config.yaml
num_hidden_layers: 12
num_key_value_heads: 3
norm_eps: 1e-05
bias: "none"
init_std_o: 0.0161
init_std_up: 0.0161
learning_rate: 0.000861
lr_mult_qkv: 0.7
beta2: 0.95
lr_head: 0.00583
schedule: "wsd"
decay_fraction: 0.947
train_tokens: 615600000
Each number is 500 + 25 x the weight over its row's rms, rounded and kept within 0 to 999. Layers, rows and columns count from 0. Numbers have three digits each. The size before them is the row's rms in percent of the matrix's.

# layer 2 MLP down (transposed), 1152x576, rms 0.018, rows 1008-1056, columns 192-287
097:540464551454484511514498464483560450518504542486515545457532498512523514501502480512542502469475495492486531486486494523479494500512542497485507456480520516458484485456504491464496550504507522487494510515504482512528491501469493501505511494492497498536473471511491454481523469503498511561
097:478469451458515518500532456490506543531497442524489482499511477518529494509502496469445522455491517469488494487500503473491524497442485488539525511484524530491468477525515511493477487463526505481517534501501517525505497508502493534459508480454506490465469482520471476502481515451469489491
097:466518487484534490497519491512501563486474497524509493481486486477505545518501488446477443513500516482496468500526513485511514436504497499511529533481478471502478500543487471446459459496553523488517519523493499540507511533450530488511550531496499487468470493536487485512489491515511490490
099:534505527545525477517484576500490508504495501503470534520490489543529481471487469484492515499523433536511501488521523480452513539529536506492507449491481492481488522515534454461500486472509531503515456538504540479554497519490523498484505516498495489461531467508462497522514527530497499514
103:529458528506543528490491500501564504481520511505520495530490481478496476471431524470479506518503482487463474496521462540442496530505420478520485526510505515556499515467480486506522555483451476494532485512509508480489504538513486496476522495520486479498520545529532531466517516519543474481
100:508489489491522538495491539552489529519472493507522522536475529509514483505486492517512506482496486490525471517517475479476513483449438550524509512500514529521531503458527505476541526512502512515513514484474487513508513480554520484550468467503495490515484476480495502519522525510471491516
093:487487517520459501543488520498483497521514507489489488469474520540464463449523461469494496492500526487520446502484474507462489468517494518534522492532504543465536518485473496496475533529509537520523539494485505490511507472516492502499504470514510510492480495509567490496529513501469566515
096:475526517509445514510470527472537504496508471494502495479547497496500482505476499535493498499524537465483477499477511511527487506503478492528473487464421489522478515481493499542490508506509497497510518522554488482489505519512464508520481512514512534503486539462458490500506495476504515524
102:506484456518544465490503519520479528525545487490457500497494476480521503503502504499511525507523501504494488515470481480467538513525482489468550475501510478524526526547507483491491550482519463541502503483499520514482467501518486524478455489448509487522494483490514450457517517481543524478
099:509509533505486475531499496487490489510486531501500489530495530518500535488473502440523523511515498535505475506510483500483531496526522531513526513533555497506506491497495501489563487456493548569485529483578539505498500445508479519480525503476497501489513512499524497508493527521549533501
100:504482534535516507499529535448474488477490481505522501534458573487503548478489508489489463507455468494500462522507475451505502475439526485504495520517507491489484496526505517458556522506450484482521510485475508517544462524488474492506508516546499516492478505468496502496529533476500526531
082:450461488525511513506505516495522481488528487508471514503494497486517513490506486492534520464522473510498521505513474489532465505483465538521487537518492492502488500475510519483477484506552531485472480468519452477481467484517500453528493508509510526486536495488441509470506504524508496533
099:535507432530462518478459538501542501530467485597468475483465493526466488490485496496496525520493488527485479494534496495525501482533480507485515476504484531447514489555509517468500515510499483544502510546461520468497514478475507478502524534505523551492484527493496511502528469476499508484
099:515509515487512547523505496524475505481560518511509499468540492532474493471459448487490498515516513513468540500497472508463495502541481523500497490533530479541494502491472483528478552495461524466494487500505524542475470492472473480461496494462448486528463509547532474498484490501499503503
100:529495502489498527464518497492465506499510471487516484537482512505541477533467449493475474484479494490471506479535538494539511501473498505504514535510521479515514505501508487487483545479493489462458470495538507451515454496491477462502483514480495497476475490516529505528511503454490458533
098:480491501512501472528488529498469460505514482481492480524496510527478482552474499475493532509526499473533518511463475510492481467506448521476514466519475474479504507500490512476477519483489527535506494518493483491531502518518501474522557457498465587499528468528513482510493477465509502487
100:451531522522544499498521467536502497492523481505496501482535552546533471489504496531496481486520476470505504520502543471497514458495533550525503500495489487497492501492501486492530489515443511502485503501463514471498474530545479590510552505441505558479481503490489483504537493514527467544
104:482488521434496502508462489490513478460521492504459532510513518490551497495487488494523519515479520489504479509529518461496490488461521520476482511491492497488481495545556532502487485509487491511498474487504486538529510485446521509514469527477494503483485530523501522494512458518485497507
105:490507520512487465505515513519544533571519517504530506518464475507529508515522524453533544487480570524510507520468501480480522517486503543530504501491498516462466507488478521520500503484536518470473495523496510545469499518474521512469498520486489464457496488481456492476474480479523506505
103:522494491481555469484489481555505506522515474498484449493556540512497465521474536492533502516486470518477516471501532492485518512546538495557484508482482495460454504512509509504520529529477461496506487517526532505496546487521477503514480504497451472544496489516514512518514493478534529455
085:506449491532484473495496501560508483497487515519520528538502490496507505487530489452517531517515496513483540516490527523500530492503502432512486525515464485515507508479507497522508514500470526520500476472527486475512456454473520476554517496557496526451461506512494507505549518526499531511
099:533471490536511494518519510559440438496497460559493491507474506504504536514489513484521527518498470483469462521503457472508490519517506482516531512507497504502460484491510485492496522451504522481471510568494486477507504447472533502496500471540524491494540494520460504490520446476504497542
099:490511535451483471483482526451485523505472497497522454497487510497506521518489533504524492504452481508513465465488545454490487512462516546512535457470492505505464491475495470485489491514527493433477487522510453503524511492513511517457492503510529458502498490511542517497474496448494505507
104:506490543445504496544444527496432498482520497570505483536440493493492516495506489538516529560500506546518486522497518488493471520503467471454434463544485486513485511548506465575474498520466540492526530513534493532478484489497496475497512538499507486533486475505525442495508533505552558475
097:491502475499525470484459481513515513505503534487482467509483514503512514509510561511561523512466501494478470541478546523473514496460500473532479460500520511504457475531481506477529499529462520492503487479477532505499477514473503514479484510496500525541486524483482497521479489507551503510
092:463503483502512504488514487480526527505456533539489523448486508536499494538497516533502518512495483514485455513480523503439509468512477504481513477470513490462473496546503552482503481442488475525498529511499501565495513479488507538462533521482504457445532507505536540500508508521561521459
098:507504522496510455518500487520547490489523542512533496496509474509498485506488513487501525495513498476512532500488489550473462471523468481479497503535477495500479527477505521503469470477503486478541521506493548488508491484527507524480491515514464472529472481489486523495548475491499496452
107:464540495465486520482505541509452482472493540535523476525491519495475481519507492477521492526506498485489527529484498512521467496461468514486482463471441510469517512501502476508529472519508548499504477535461440554531452530487493470525522545499504525499494460488525493487532508480503467519
093:506460483513536501500508528524535534496488546482517537499509486484469489487465504533513523478512496522469505512525524471476530513521474544518522497504481519456483459492496432533477532519477469533477471516530473482526505492514524498508536496490514518497495501481515468490457462540507507488
102:529512477515487475478533568488503524483474518505520448504491474462466473463509521512496454530480504507497556480513495504489515495492448489545540499493504481502521479488488505500463477533474525548492532492520498528522502495522516516547498452486538511493480494494495477553483484462483479496
094:475503465496496483512504432532520504525453517505539581541464482524485506515476479519485484469499548535484509521459490523476509444467503494528506501545479485537518519535522483444529511516516478533527498503506531534507505494456485488465556488479483511528513452518466491496529526508474508447
095:510487491493522523532484526536521488481516514482508534443537512500497483483527503489540490467491496522549538490499464471515488487519501496464471481510509464485498486535512545497517513454506465474541528541480539484527503512514511504492533440503489477483508524512536482515511475516509471463
088:541500514507479519505507514501497506486499524513529485505532553529489503503458476530471508469457493611500486443491498484480556536499517513505450470524500508539494512475501509510479489468483500500545490462470505471502531499479461535511491478431502523547482492488490477470486504510519497526
092:460494492527550505497497529522518565501456485481539480507480480546468520478457493556508546459480514516470499480509505513524511470467481496510474526563484497470527495505479467505530493530500505532519522466475494503492527499520527514526503513495517521480547506523513516501536531510495502454
107:494505508543479522555525469508499501527514507489509481524464486498539513494532494461520503510523508473466486501470485542518476510514489492522510564488479503576510519500510543508486471492486457539495524479474507492514504462516533502500492462480485524532529479501504492481497499467483510445
091:495512512437494483518511530500486478491507470534524501530534496497508499523518504471525460481514501511504505494462532490505519478527539472484517519468525516479470495434499458503538457523504490484487506504465480554506527507446493500492458472480493502512456458504500493497501522503493470547
092:443522544514480486509478495497559514521472524470507509486452407483491458492489513475514513503528497464505488507534487528486483501534476512541556446519495524496550496514489476435550527482467521478499489546526481514512489512509489483487524501512477502466504530480480533514528483525496503476
090:497527459505489488522494502508518512452491432503516461501518535517491506505513575525496514489560521531496514472494472446528480457472505531508489488490457505525495553466493466480506500505526485507506523485495478481468499502466488517511524502517443510495516453498482480480522555489470488545
090:505527493492529537503524488496508536479485488499520499496503503485480482498500536504506478512506511525522508519493482491509511476509493490499509483512538480491492475520534457481475472472511517499497506478501519478480491472490537519508505466530488506486490517509478504497544479503529499497
102:512525494449502471520519540526468470515445510501458479470528463527487511476515513492479479549521501501552501546548455512481476471501558464447473529479536509458512527531516502487522513490499497527515515515489486503507512496525513534508466488498505484483520511493477425524509512517508508547
102:522477472475476499504497520495571466552469461517502504493510494509503468513509460514533535530509520511515523452511524535477501505486509477476526528484515525481526495513528446491513480572499542552527524464443498487488502546498505497520481480538508494491519505474496512521531509505466528576
102:534516470495482527484513454523518485512516504516543493487549494499501511525543469520477505468438433502431475477493473498500512490477475516522469524502547458511497491502497529490483524478468477492492479479501498476489527473512496500487509477491486485498479491469480530526490484522514510508
096:466534505445520487470542543511496506473451522507529541496473498520478492487474466504486498483520454475522536553524496533508537481467487508502514517498567463480517489490521530459478503519554550543505509480497503508472521504476488492471532462477544512539521492503542538469521489494490512473
101:520505463468538507463499490504469509491510477484554495504498488486536487474491508472496527498507494508506505520501506523514528546491499485470478531511480505523518504496499532494532482440509509473508527475536484477531496517509489479481469517471508518479506489522523504468477502486496525476
103:503514472537494518466487449520514515485516542462493505478511466486500544512491469474520525517541451534466488518525468570465508515515489514532533509480510514497507568523489545511497455493560484502496487485515481519473496456523503507472484510519499529501502518491541534490518487499516460521
100:458526485472508492502479448478515520475474511528494485468524458486541496534455547498471524505479450484493492543445503477489466454518519508522494545502490496484497396494515499466512490476507491491514505491475503532511480501436497455476514489500514525518499467535507485482523498477466503528
096:508518482504498512508530487531502471530491475475507501524472495522514497486519460522481522484467531514481482527504496490494477480498544537539485494503477500518499488442502482493519515496511529512508468475509480486508480461518482540533488464519480490509504506517470496471507525470546522496
105:487439522527490462542496430482471529495501467488508542466509483480500506485466482485485502424507572519457519529455494510462483449478490517515520518541502527506507512487491484489529488470480479500497478480523482486493534518524473501498503447461518515468478499545482527530537493490496516477
102:507510511498482533492476528486506485451509499469502506496479455516517512505506515489533516515436507469505477471468548505535494501547490478484519516516475489537498503502501506501461496495491512508506489465531481454500507507534499510486513514424526500501475482469457522532490511507490540538
# layer 2 MLP gate, 1152x576, rms 0.0224, rows 1009-1056, columns 192-287
098:516448450506499501508508434498490522464511462535487493486490465520511486547493508475516520535518513451480506524473488528501501501528518493476480496516483525501507474490489487522497418495489468511493498550491522507487502491490534494532495484504510518492563506494447477477486526510480468505
097:498546453474483520478475548481507512514492525553467444494488507511483499494548494487522497527498561489556437511479542491502466500526532457531512501483483507478463445513483475506516493529516521489483533497485482543485506535487519494510504576474462484502505463504498536473496490546502493461
100:462445518461503474496509511499505521476502464517537432505522515541497522506500518504546531495494495514473496490511491496531499465483458500478517470515477525520472539480515466486490526491513491490478493501502460507461519506494478506522503482478496543472506547480487479472470492472506489493
098:456495488503516522489526489489500494500514489520511506501498492499536536515499504506533513480478526507472502529501499477514460480492504518516472478506508497450538458528543473482544497533523484489493503507512503502530516469482478491517478491509508520496501503497494488504537499452482553527
103:456476513519527489547477505486493486516475496543470467532509489507508512513506517489482490550478479466469498516504496500496501511515536450456502446550480478507484442486507455486499529479490476527492494522537454467530498543454496501494524523513538515544508501520464511511510457529451502497
093:493509461519462489510551497506517481456480457552447516497476521491509487490535541507479538482496469518515523469499503473477485517508488432493521493506487514519521509466499513499473487560522508521574505486522500512466498518475527491514520494526521510540500489503495514500530528512527514500
100:493493524498459495489486476501493477508514483462523466542497508507495491548506547499506506495538521521495480491457491494505495542504480478521533493476452510495501519462500495557484501520496483499505485496471505481491482508532481531517463524516481495496485533483444490458535527445460525520
098:504472505475461495463518476499519520522483447466490491499470460485478524477525499528520481516478474486502502468507492481516500494487446496480477476506515464513508532486483544489491507478488530525492514516486549526483479529476493530505483508491533492523519533525508523498491485506511489540
100:487519499504459519489466515492523513513501507433491509523470500519494504519468573487510506533538502496473468539482475471471520541480512491472478471447482526476501515476504515520500544445496483560516525516512500549469506509555468494516498491506508502458487517472469495550466491529505535509
102:469510536504499499534507507523520537491507465524509523485455461472543519516479482494535534483472513543506498464466504496503552491541472491496530481508487470535508523490525521514544498467526504528503494490545474504424497472520514477493496527472468516513502483486533466563492545506495494467
096:444484489528514480476532489469508486494535512501492503484490507510508500573483492483571512477469496475497505507475517499521526476525539501494508500446489473483536536519512508534484530523511458483517478500487473507505537468511504493496456560473456477495493504517490537480508533516519529526
096:455511536573523508549458541466523512509514501485488500498469488501482465523488479502509514555482438517506482500518460475481525513488531443526497482495485481498531476505518548457496489474460502507471518486482525469491509485489512486450500515535467558516502535462463494507521512524491540470
099:513531482428483527464502469495462474465513467509471494509512498517459497457498491470507538455482491488516517464506517535467536519508494431467504511464464472491520521474516475520494544479530465510548551454537517491453489512500505511520504484473502468514559465514526499503488509506493531491
109:482467511506494526522512531500533504536490482534450505520506480507554490472532518496500503495506478486521523529488498517505515472469495484487509468533517515469525531522544514543506476520493483499480518481480508496475488490504545542469509554505467452501532506492481468539491506517472489545
106:489479493493498485477497517411549473463527520509489490484529442493487505526495506467527474498496515508549509460549493492470498519501558439512507502470517506494483513463462483478456537515507502497501506479527504495477499487504475511435476482466524444502464511473480491491491497518505525513
100:518502494479472484489544521508538460510475489487518510505466495519467547519476504502525503504485476488538549503526483515515527497524472501520507511558511498555492544507507527484469477481499478506486489509526498480456555504502535436497478499462506493502498491531468464515487510474520515484
102:513465471491524476525509478503508459482498506517468509522527475478539484520548491471522501493483484489533487508486524539534514515537528500536522457459499502483461473527528512487474481513507488512520556526522517504451525488467509496489547494496477542452524504484503478517443543522519495468
105:518472527500463518536508475478482512521538522524513521510505492508462521519447470491500516509494546496494488493496460489498497488499499478457527529521508468532497468495438524499524475491486515534491501461467477463439486486511480462505461507519532522493499506572478553512479463523547531437
105:448479475502457404539530538445486510520543531505507519476468512491471532475548532499505512507496458512506509522500537524524503476497492502471464521461493499509481494507491493521498512502516492530454577489483513503513497518566537548468521525452492479513531508478496480448461495492508512499
108:514465520535525500495526490496550539516494506539498506521493484506501454460503508469521470533498518517515536516497550521497470463501489469513520471498490509504513486497477543479505543529483530500511480453494527477495484471514480444530496526543509484491451515539494511510522501466513494514
096:520487472482475497481527505487510436446462547537499516524487528536519520540457517504503474499534514470498488509511540519510491495458546536504521510485561464492494488487488473474503498511507513483471500514503549493498491505475507497510493475504466544530493499484527501515496472502506501522
098:504502556503514532500523477442503504469452475514529525470532506479506521491485497523508523521509490554512473482489467478501501477539517531499550509518469506502536495507482493493494492509492538541537461500524451462480490494508499475537540479513524526492542520515485499543476496527534507522
097:501464532568539447501520519514537471491534507485534525492511512517511505503496530502485497490523495511459506502520537496456522494463507529513492536453496452510459458465494496507565484543507493518484497484506492469534489496492471544511534492587518472521546492461483487481547527474447462501
093:482515566506485511541522496513551536467484501495474487514482522534490486517498498458447460469483513505523501454519513533531462467512523481486513562505480493484512544478488499493478510502519480515498517521450512426482520517513524503541507456515481520473484465503473494539501534484463483503
095:486438481501520487482483479501446438480558500505472513508516483530556509504479549460513510473544481492492504517518505443504541536500497527469503482488499513467477477544507484531488525505562490508494521497490513482489523466482494517522535456458510468509515503491485511508560483509485451484
101:511517498528455498492540490436531507495515497470522511543497475522531479556515462490522541498467505517487532502510491473472508487391509520472492530480494513457460488499498506495516492520473489501505531489478480469525482509474466507508485515475486518486487499517494477499490548497488453473
102:513490511498511554453473509495522497546502528478452484538541511512486547467528533508491475538496472501492470494498489472511533507548470481519490498511523477508480512489479500497470560555478489531512558502489516492490506452488452528458473498459528495497506481536483527498534502479486488528
100:520500506460531485498471486478519477480518495519476463490499459539558514523558451465503530551532488467540496506532491521504513490507529479547520471496530437502508506478535481482507528494501510510489540510492514515496464482506514472508479467536480486524532477548491491528514560489525498506
096:493514491511468488527571525489471506483493543512510481492519525530519526533495512479520547502516471464530494526466522469484529486438532503470524522501501531489551490460529488469497454519502488498546521464490506533510470522470518489485552526493469470493470531511497485507437545512535467501
093:533525496512551474484500452499497490499514513476512504499482521466530470507526462515500454499560523487487528553500473528499486445512468533526503496515524527507503481473490528498515496504463476459482565491476529523474536432465531478520522503461517545490467530511480505529481507468479464449
102:511516411521509509530497501531476482494492501516504530530495486488538505490527508503495498443491497503507534517507533477536506498516506470504456515489498463527500477488513541483504502497498484499520459532485526465479455461538506512489466455493495533556524502493485467491490511564506536507
096:472481495479501457504498530443535506516514544489506490512445492522500520501520483488528494495552488489514507498501515537499497506503506466517491512479525538482546534480495489530476507491543529507479533501498536531458461490509492480503498489518501507525537477472508441510481506526496483531
093:499526454533529487459455551474531518525498518500525495509495475509507483525458477479539452479487518525507540477503533481471492485488495508489527513475481516496487492484484489508492490520501510504476548545558557486506460547529511481545550522471492498515503544504463510466458513477532502519
104:492488504503547501492500525508524512542496502499525537499498495504524501494488499478504511498518472492501537506478484523497478538484516494513469521500496468487493470447525540519480547518479526506530489488484464445494513499520512507514502464489501514535553514496491500458515498513560590508
093:519508486480496497490505502431510523473465506474505539501525509555536491523549527513532502490521548447503529495494438524507557529486472461496548513494487503519541518482499532506527479505498505548506508509500492495530526488463524474506497458470517450478512477478477523530498540514526456516
102:468483526510468525459495494495515494516483547502497484479475509564463504480513456490515518520508474487483467509516507461475507488477450489547512459506491539493517505500495501471500512518412475500493476485498477501494497502496487498497494466478487504472510509482515554519495512520520536513
092:472530519484479486517497521505506492535482504545510521483518514481508519482477474478463480468520505485479474519484494458465541503541480499494521512494497498509502467471494498491480542466485506495461466523517521525491535490488523467495511488453516469496497486523506526525489479563494484552
095:491497481518497497480521507468509478507500531532443539498497491504530476517502522469522467533477497481494587499460491486535497542465522527539499514490529512496548474523478504526510532487516513504484501470526538512503507517535452510434499518464499457497527476525472518505466529501523498491
101:518514474532477489472474521465495488532525499493527474552510547521507453518496521502507549509472524534542500483485491458517476502456541456521519485491520489462516509490501519470441497512492559507491490532528475531472523514494533453501479493530505496513515486494448525492524505531500532505
100:527493500499497484503523555525528498507524506527471476505472500531499525518500531530567511488524559517461489485523506505478472479495530503553493543464539517493526502540532489500510483515477526539499518517462492498497460541538485462484505467551422562534495479509490523514558492492529506493
102:465522483521483530503522515492547495566482492495475490506493526483493495486556486519519486480505495501478523474509472519509487537525512513487466480481494483530447491539501552491483503524494518480509472527522513510510458475527499535532478502505454484480482510493493494531529480486526496548
096:514504475522461504477547547535512504459481515515529514500454496516503512507467511530472493511488469498497499507482464518460474478511498455488475486462536502523521512478567524530496506523459465561499503522513454490516479520475542471514515507494518522538507542487522509439479530444540537485
098:502484468547491489453510496490503512522464471481490491516523503539495466511499495487509487525528468510524526553484509499500480492509512476522493469551540515481510480508529514517449503521503507515494521485495534478501465487479493509491490543491461487467524473520466489467506488537529530495
097:510498469477507544558535519496466508502468545478533535522494501478541532472515538499526503493474457508521491505466448470494554480521480473475495460531494554490506520499500491496499520475464454525498500526480476507474507471511519503553497507489508520460509517475503487486493476500473531533
099:504466466493516516529534489453530499527495549469494492457485466520526494528504505484492489498500495504499482487509498510505476459541469453487478574519479446480483498481504444535500499491502453482472543500502518534492490486494478530537514528470511469535494480518525516521485504507489492523
098:476501475515507531502495550483519468501479487509502454542454460530493479513490497504494498459497488495470572502514466518464497485495518480526532495487535457461470491465490519473464511538498530558446491519512473494478510517534530531515553509483480489481483480489482500528487479537495488490
104:476482499495505489506482504513510501483509489462470485481414445488522501513473455497470463488493445521496485522456517513443527536529478485486535520488527494483516495511512512513506494508528542454544510516531509494525504482550478549472506494477498537554510427502493481494541501538517437487
104:506489501510503524523523527489509445494504524493471479497467525458537482498552487476519502507464494498491507387502481503487480525492527469492521543505489545462499493488495464513477489543502480504513513503471499518543514503516501513528515507439511522489487523451511495562556479529465512575
# layer 2 MLP up, 1152x576, rms 0.0214, rows 1009-1056, columns 192-287
100:508458485454465546467505467464471451477456490513541507500518474539543497480515497532518482489502532490468526464487517529470508471490528515512466490465524520496502468526519480501448457514509455525477512527464528547470488518507509485518491462468466495489482515523480541480494489490509463485
098:521490498477502535483530474527462483491536511475505488458517506467534549481501505487500486486462502544563500528556521510509452516516506556527504499464560462507491476547466462493529514499499526488466536525499508519524502522508488469494530526485483477556495475525507497445520485470520539506
103:494487496548503495504461501501480522517514499521451535490520471498528475470477508482555505484507495480479526522532561471473512470506524556526498514487530506491487462526518501490422454503474476518491503558503554532521548506478501475503509484524502474507465519544504488528515464445444481507
100:474499532516518510521499533502522518451420494496473496509505499486507495529479500524503500484491497539496491506478509478497479479555459502460475502509524520513496532478492462491469501490563494464474506486533469461509457489480498451474455529529467451528525515510494516533524512546468516511
099:486492497505512504507549483516442478459478541544502516487523509496497480468505477493514528564535470477499514507469478544511543504527506498494553475519501475507449495500532452477467497543459475503530480503531471474547523444480525507476532459515492541467531495486497494508498485502486501499
095:475496469488489531505485453491475507485472502492435494497461466480455448509503492522534472442501514507493500515528525514511514514493506493492530507522512563462483560515522476522502529504489510505466547498484510505551489479504549564512494460488465499479488510523506460559519445448518546510
104:489503463508513479480530497460542516527487499499454479464502505508500452476491512457453511500457455493527535501558495551505484492527516542486498527530506495495486531517488497482450473526525482542501513547548494505507489488491495520485521498487458485511540458509481494549455516539529502468
101:486489522526511536552469519530502477487499514508457496464446510519458501510465502462549505497457497498480483510527527514492492533519497529503494499520515470513495477516484477492494471470488468513458497486551482545489510538466543474488476489519466472532507548480498468538495534506478519478
097:493522493502472483472517509519474554512457527464472465484448501476525513537503492490521503571541527473507457503481446530482536497492516477478486470480497515516486473522560512529497538490490471520510530525521543504485504484509523512522479467519497485474497511505544517510450496495537516497
101:518458486514529454509484500533511433520531492504469482525524547461489480500522480538531491511515479489476493506488476492455531564520551516443517499512501486494511508507519489515490475529508502466499526518489480495499498521492509491463463462512514522555482526527500501485516494488466477509
094:493451479466477540552483542482497489489494471553475512554503500528517513503505522504480506501509521485484540480513514520498469546490490495493502486524492479500500472492476492476524470480507500531491518510511515491477471519498509491534528461516539504505510471476504466501518448487442443484
098:540525495496506516503506474493470502523476449511527522475498540516491523517485471468483475492498506474491503532463508512460491510558503506471517506477480529491465515501480525531536479562522525458486492528497479552513544492481530512478538553468475524547509494503547471496509513517537527474
099:508519493500485529518449483513464529471489531502471501473538511490487472487496485482483497507506491483508512478476523493453489524485464509480508506488527545470517493472503523493490513507503487473485480509486505528537476485506471507478495465509486505499539438552523530500502509538524497466
101:453502491543503490482507497506480497482482511498491496483496521491486552470532508476508494537525525475508465537482479534478470450515496466515479560532516513498493501476515477426523464489500491484546524524452479540536510495532538452522499480515569503501541483471520517510492528508490497486
100:506541561481535507471513461495483491475485532505529474506529482472455499488477510554535483490475515499513513511490479453468488531535489497515491465533537506509512510518500478451453524492461503530521460506525534483516500442482485496475502501490535479473524533494484526523501521488505488539
100:494482486523470507507481515505527522508510503454507460545460518513480516459497498475472519491521541496507511465473546482519519543477505550483520532480484502504526509509525483509500509461528465465461506502498473495507500472477502496499459491460486491486518496528490530512489550515458481504
103:492514527492456479487469452499509458462463504491474531550465475476527518502473538461498554449481500480490469447511522497504498493485479516473522488510494497480503534545517507464494537506513514467538532456503468546511503490519493470508487545516467480476510487500473480516508496565506522483
103:510519493513499495490474501536513470484476497490537506493525495472528564477526481513515461480484476513456502441500493478504528518494483522520498494501499457519462496514484502514489457484459523544528488497495509535526503522519531558461494505498544496492491511462508457452483527532490541518
102:473474525506482513581494498516481448468495534492524503497500559551483514502473502507477502494511471465557485486459475507491508520508496481517508518519460489456509462514507478510488511471504516529492485493518508539499494493484512514496509501515509553510472507503484472475510505526494493541
105:496495495497516495507508497494447437495484461474504503499527511456473491459494483544484469511501499474512498508454443533463484497497497517532501456506509499500495500506525494517476496455512434496503506548492491512518515518477527521457510445501472508546514487519494506526447498498490469492
095:462495494476490490514493521536520471503501463473473511497481475485473475514464535516527507474461504478509452515469531474468552489501499488472500544571481493523487476482476524491466475471511474517501504519512464495451516517459483485520460529469541503504495480518479509503472536540542517495
098:484525515472486491507489481540506491511503485500516499517500531453495522532461494515530535530461493479477500507501481502469530546495518535475510544470498486529502481501533532514479540469561495510522460497472528488486504518533543555494511503508475503515464506519504544484523455536489531470
103:498528472492496512467521494470479522505476487469502484512522494485498489508487500454498494508508498493510480495529477512449500519523475507567464508503498480518505514478500572511513506505532480491491497464525517479508528515499482508533492515519532537455482502452522562516504498435519492518
095:507459544481535474516502504524511463522521469512490541499491494476536502485501479512540521521496514540531504502511519488468501500521529524512516510471533487476500503508531541473498478532475480499546499486496502510504550444485511538515523526523506520468480514454535484490480497556463508457
096:488524490496497514481492502499472484494491474533439500511454483511526512464473523494509499535522491490525470529543491449491475532533538505516544490465496496489448483545500495463489530547507448503474480519496481535522473466506560494508469474506500466492522519476493516514522450512505510520
100:531499498505424486538560504521518487465532461508519527502495468539496455495518516489505484536509486527527518509465497499462514533449501521461453528514512466521498452476487453484491476486502432486507504481505519471494498523486488493523508492483513468494524517512531492508480501486497540484
103:507485497508503496469506462509452516493460530484510502485520493460495485496483488489491502514499505525521507524486535503518526486538503504481531501465461487505514521489514484487477499499496492468491454514502515454509491481480456548445509485530502482499494521500535480507523482538535505494
101:435516532525497507488541471555528526491480442526501491506519516527493480446518489542482491502469499530461479518470491516511477472514456514485451516509468532492490496525518488477471503499521457501508482496535504485503473468477508522514473546509514479490526516552490483481477460513486470523
100:491458505503492508511511486535497507492465560503489508494519481508497532463498510490483497514478510469528527508518470511458523485544499484520507507516527491482464490491528467513501494488469509484481481527511514511530516496518504506505490481519511507464500498460486538501508509507527485508
093:502522513482493492485441474475532491469526490506526498500493517535489480512479502542496531491533511523512486502480457495492437490446475481528497459531500459497489492454497497515526505491497509497498538569523555514502482524473542502508531490498508524479533478521481460529485530506510459477
097:477514495521458505490499472531498484511501503504489488507504496484540503464512497515513474506490548472505509502473516520546506553496526506509545513471474467541495492520503502476505472491522472528540503468530492531519472526527523493531465513509531501516546538486536516548504518552508493470
099:499519516506463496520481460535499495441487543509501546508482575510504506538515524512495552536528524550514493488535483480519504515498507514481430495498516523504532504532509499513528471453538526450484544502472480498485495495499531506513486469512467489547479491508487440483533523495514529475
089:526510499509497488482495539554492543519513481480536510461471502466506484504476494498534502475489507515500531499460490480494468470508451523484509491523543524476510485466496484479506452504472535507498540495525528477543506478483504513535514498459517518520491506531501495448462498487510482532
105:485510519508511497491457489472525486498464500504473482510469535506513467510490481501521547452501466474515545487524498499436489491522525497477478467556526496469506490497529512497475530542517553458489494476461476513465534500505481529488544477510448440506512501456516498501527471509503524520
093:496527471507509488470478486499490527447485459456528512490541520481485495494505498487557480459522524466427527498494543471528532473489485504503540479485481539500528513509496472501521510489525518485488498468526505556487465459473480462483479504432514479516510494482488506517496519423453516525
094:523493502476442500532509510490508523422554454488528490497459484474501480532523575514516499498539524532478523479507475551517557456498477530510489548498496504547534524508489539502484453491486536481501513517467524480524443530508511522500479473531477508512491452499487484487528549479524493474
094:484491501532491506485506497488481461492533500485456504475490496507473457517421470488525446531543509485495494493495507503531484510471509533532484499528553497478495470500491483485502532507506470516469508519491499522502478517542468500558447480487505444473511484471478528504513450473534523557
091:475502512518526548507513468487472498508447567537504509499504526474459459512511498473490441510479500497486513532483491499510497537485522535503492471525500513472515474515504495471518511502528522472503474493524532534529495467539479511478492518512485496476501491529481491483508526489552474510
099:485456509455509489500501448514464470520514491498468523477490473525528486501517485481565486517466477516496499465496478459510540530511508443496460506461454541520465525500474453461489517495494531561482509530507470525503494487479508505491517499502540516475527524467488479518481517525528474505
101:517446506497473466509542509504524514470501548507509520499484529547466490508502468471529545484491547504502492447473504463470506526540542520485488542507488516526482538519490470484482474494541518508529533457458507500485507494488523494522476484518576473512526487444507501470534506578517464527
101:491493521481511492475482514502532501535474476526483492468492526472465449551480541484460532516511507471528505521500505502466512534508459537498477540543523494459475481523512513463566525487541538473491500536480475525484489525477501564506507507458541485504489523449450501494525482491505528483
096:516537547477508482486529524486509484421487470475539497439497551469466513500529460500513495465527479507527535482536491484504449487516521507463489511485527516466521536488481517518512499491482460489510449483477458523468526506489475538541555530450487501526545525528529505476497468520496495520
100:529474493521480508524513459481504480507487526501530510494527509538478514460503466463465533468474554505492525489507461508474504419501498491510494524493509497532500514463481514480496493494515479504478542508532515491498492448491526496533490488549510512513560510460487473571444461471557508488
099:498501477480518493493508493496486537498508521557500513495532493516519527504496518482513509528508474494502472471515501460542488501541470470536514499483519478554487526493495488510527521520475486518541437462530497520476521484456495517514478512513518508491519485527494507500559522505506521469
096:489513435504517506494486509497473488536491551536497476449556491526500523467488480478547517501484522505517530547502494527522497506496508502516451493506533497460515497501464491508457522497506501458529490495505505513508521498515480498476465460481519463512469496487515516506531479488552509518
098:481504488505542505475526471466494509494509491557511533492516488472501528485561506477479526491513516482496478468504500481456490508525527467490479434489469523490519517522522459509531507497474473500447488523467519514532497462509486521496461483516547394497543549545490490518522473520439503526
103:518488456510503504457488499493506546564568508519448485529550486475495506504448452521520504524534514497507477517515447490503489500537500526518532463465539452502456497545514536514538506527490511498502535492465515493532466472492535520508535502489476490459511497493493521509497503500492488506
105:521529511441510509475462484489449504484506473474491534527494496484532423551540457548494504495517497504499506490497471484452529496463491505501519520479494524459485487534557537505513509501516520494489530543552526485468511453484481490508551495455502532472439526484508498538536513494465515508